Weights of a small GPT-style language model, trained from scratch on English Wikipedia.
Architecture: LayerNorm before each block, learned positions, tied embeddings.
Each number is 500 + 25 x the weight over its row's rms, rounded and kept within 0 to 999. Layers, rows and columns count from 0. Numbers have three digits each. The size before them is the row's rms in percent of the matrix's.

# layer 9 MLP down (transposed), 960x192, rms 0.0818, rows 94-108, columns 0-95
086:482518466439513481524501518473515508512494501495501497516477479494511519471494502488497505478501488517492525503504500481500501494540516482483515496520481533471508512500514510501515455511536484527459515506473500487504483511511516512543512510498531502515597501512507499491482502493506514514
099:519492478505486520545497466493513476503477511505502441544502506482524550504486507460552454494490447491534536543506514477494456539501473525512538515539491486483515448507503509500524516508507481499499516507494513579487519498511510516499515512525485490524465495511486477476484465480514506449
102:507508505498512461483504470498499501528458507517498486557501561472514557524505457497478498509528511526481500519500467505502481487468495485487609463496475510513468522459525498478530462466500498491484494465481500525497493474483468497515491510468499466517520564452543504516498538546469506502
099:502517509512529524550501476485466464496527472530534534528455471505501518556463493497520468441528505510472502495515512493451545531497496513515528483498480515477478459478495472535479494511474484488494546496447504504467493509477485519519486528483502504492518536574510518552502519503484478477
095:500547518478518525514483486514523470493537508508559526496465501517511501500533502491526509546552481494511511505550487467491490521440526490497491510443494466480501514485531509464442535466524500506487527480505505501508515522523503491442517494493543506494518471473465495470459520479504508475
109:521492475496505495439548542465492491510465488501548491498486511492468487505457523492485511533496485479466532498528482486479515495541520570490512449501522510471526529462489474510488466490470462546497476466519528516523501537475479488493515499506484557533483466529528473509490500439505477562
100:494507499488499503481505492499522525472461485520515482491474479522496505515521473523505516486514488495488511482516491533519475482505544498480508532488477490511513518500469495483517496447470457498504446502515543516504493541505478472517481486529546527524469551482521494478484514450507522467
097:504507508533514468503520501486534454429443453517477514499537476488472541519502550501505549500531494436532544453479501444471488509515505511516515451470492492520506472482521469464541539518521517460496498495485525515500487514486509528495525518468482515503518506500521548535523469479469527480
104:527499497495478497485497482498517517484469496562490507477493536488521509456527544512477468499476519524492487497532502546480511554502479528525485498473467485557514525477496459497500459499491486524494512517513492524505543483466533526480495507517493476497516474466473519507459500516490444501
102:526508495472503518479523471506489431516483499478476467518495514507487458489492486500506517505502502530536529510522444485477506477502448531480517510475542517529519490488465525518498489505490499509514514461486536510521523512528485522465550507468526517530504494532483476498481535513521440503
089:511512489516469477522488483461464492488484492491558444548508529516479487528469517514504509481509485512511543501489524525486507438497503495469508507528459512493506457502487537505493573508525513477515471529506543494478507546480489529505503482515467511506500506497522477462503477542498486522
103:489493519515434512528510492492492490472540512470469513455470517475464524567526458513507515529493523511503478496468530501504475497481514488509517510525515498538487496537470450488498444520483530497512506523528494500511494533530473497477509513448490549502456506522494449409517479512482510465
106:521506467468436492472501449462497492478497520502481479463488522496495504455488453516479531462461500517503501535483493485485485503490502530522600497498498471502464495521482537500523481495521485539491475560530468508522516558498516528509453511481469462502463502528513525496527523500461459492
102:479514477487506556536492506465513498486528504507498537507516494456532501494498451493480535481519528479527483444507457470483512553485516498475473532513575498506545514469518477498463483498481508485490489491478497517478472492526536524472517519535530564489518507511483524484487461483535517491
096:505508486530514524496553498489556488496525474524513535506486517476524530513540537452477511526496521441528495524462504469490509515523498518471489507508505555505505491433488479480458532487479488500521521521487509463472504501489491496490532504519505523475490547543450485499497501453472497468
# layer 9 MLP up, 960x192, rms 0.0877, rows 95-108, columns 0-95
098:542498501542550493492500462498531475463497446524491487475457496518515490531491488495479524479548502504493518485500486546486517495487507469509534453514485477492529523461478488506472506481553516498510489503507486513492502529506513487520510523477499502524474505505439473521509525477485469493
102:498495515519498485488493495499514493508476471514515556434484500531485501510515532502495502443501459488544513477480510518492514517489511486517508467512463458484489463490465501537515501509532524465521487468525477506487559480545520505526500482548497508502467476543506512461500478490534520512
100:533493506486489453456503492516482541510509527439491507450502502465537503504533480546498509552488483465503523462447484509504473516483493494481510507514479482475474531492548501486512482518500482476510479520473501514507550547561496459500548490519479492454512533465480467506483497499522509500
093:488530535518473521509466493504549515501454490524450515538523512476527518466527480479477510489512474459536504456474499547454529476548508485419514522549517468489455553509498475507523505511492500518532530528496493509452523509525466478468435471540501502473517493512497513493501528507494476490
107:490443469530468489493496464521495507506470440470497472507508505506515490464512492502493476478496482542532499485507510504490517549475440495496535548525510490523478454523497503534482491496541525458507485492471449500517529484517506548540505522466491502483522512478509490497503474543482496442
101:523507528473475490513523476493518507561520483476518466512505450500525502476497511517491501496483521535474505535497479487494524521517488532485527473515514492506486502492444495523509546486519533543500548468493497479491557497522548520500513487496501520494510440492512489540481526512476449467
103:497539506521539518502507479521497526514518510474501548500481501487521474499499513520451482505515439497529516534481463540530469511443478524513520507519468503511504511471523532497494495493485506498497527566479479496503489519457521495500491510516496449441516468468556473511463519473529523473
110:525480505534481532454462524532495467476467475474523494503479506461525506532498472540539517521498479472470505491474547493463508511499495461470493531523511492480458538483493483506538515489533517487559479526521514524514507493511473540502492510487475517531485532528476521486534488515480488471
098:525477500487540494519475469499506490534494502473470500472514514548514498527474478518489492491474472480488461487526521468523499533501478500547490488487503539456458521537457478537507505480486498503494464505519527513491459494500548478482471465482491517497512441564485477500534535492490486494
092:506455495500531535514513528514519509469497489491471539518501482479504477448492520539524452508495488516473524455530481482499465487513519454501512482517545471529479517466514512546496528512485484508463572504448474489533517484533524478499471486505489562504507556525520518529527565483512534523
104:496526488537558538460467525501538481501488466530511498475509461440519492470492476506510527469452514477512532488494451484514547528498493509542502493535517483506511534487531485483533475461488501504464482514524511505441525495528503476518490447518519459536513450492496498559507473486510496486
104:523537520469515510516522471489502524495507473497545511476497524465534479509492500530536485525505455518486485475506510492504522523551489488504514504538502488491527529456469503553506498512474516496521517492475554544479496471486482498501473492515492477502490465482502451504485467513489488471
102:536480521520474478487493464484509466491477475471495488508496518499459435496458502520520514495541501522480487492519532520441492509541525465473496478502485518536521498448511530529513503519521536483521511478523508529492507523513492533533458489480499538514506515528458531524466555539481475460
093:511507519506479497486496478543487511495466450499557492481518497541480483496469486518499528510554463499476484490519492502479527482520488507499478493519487483511510475495488479489531502532517512493534485502499494478488527524536478528506484545461486502459531517530553497453510529488522475504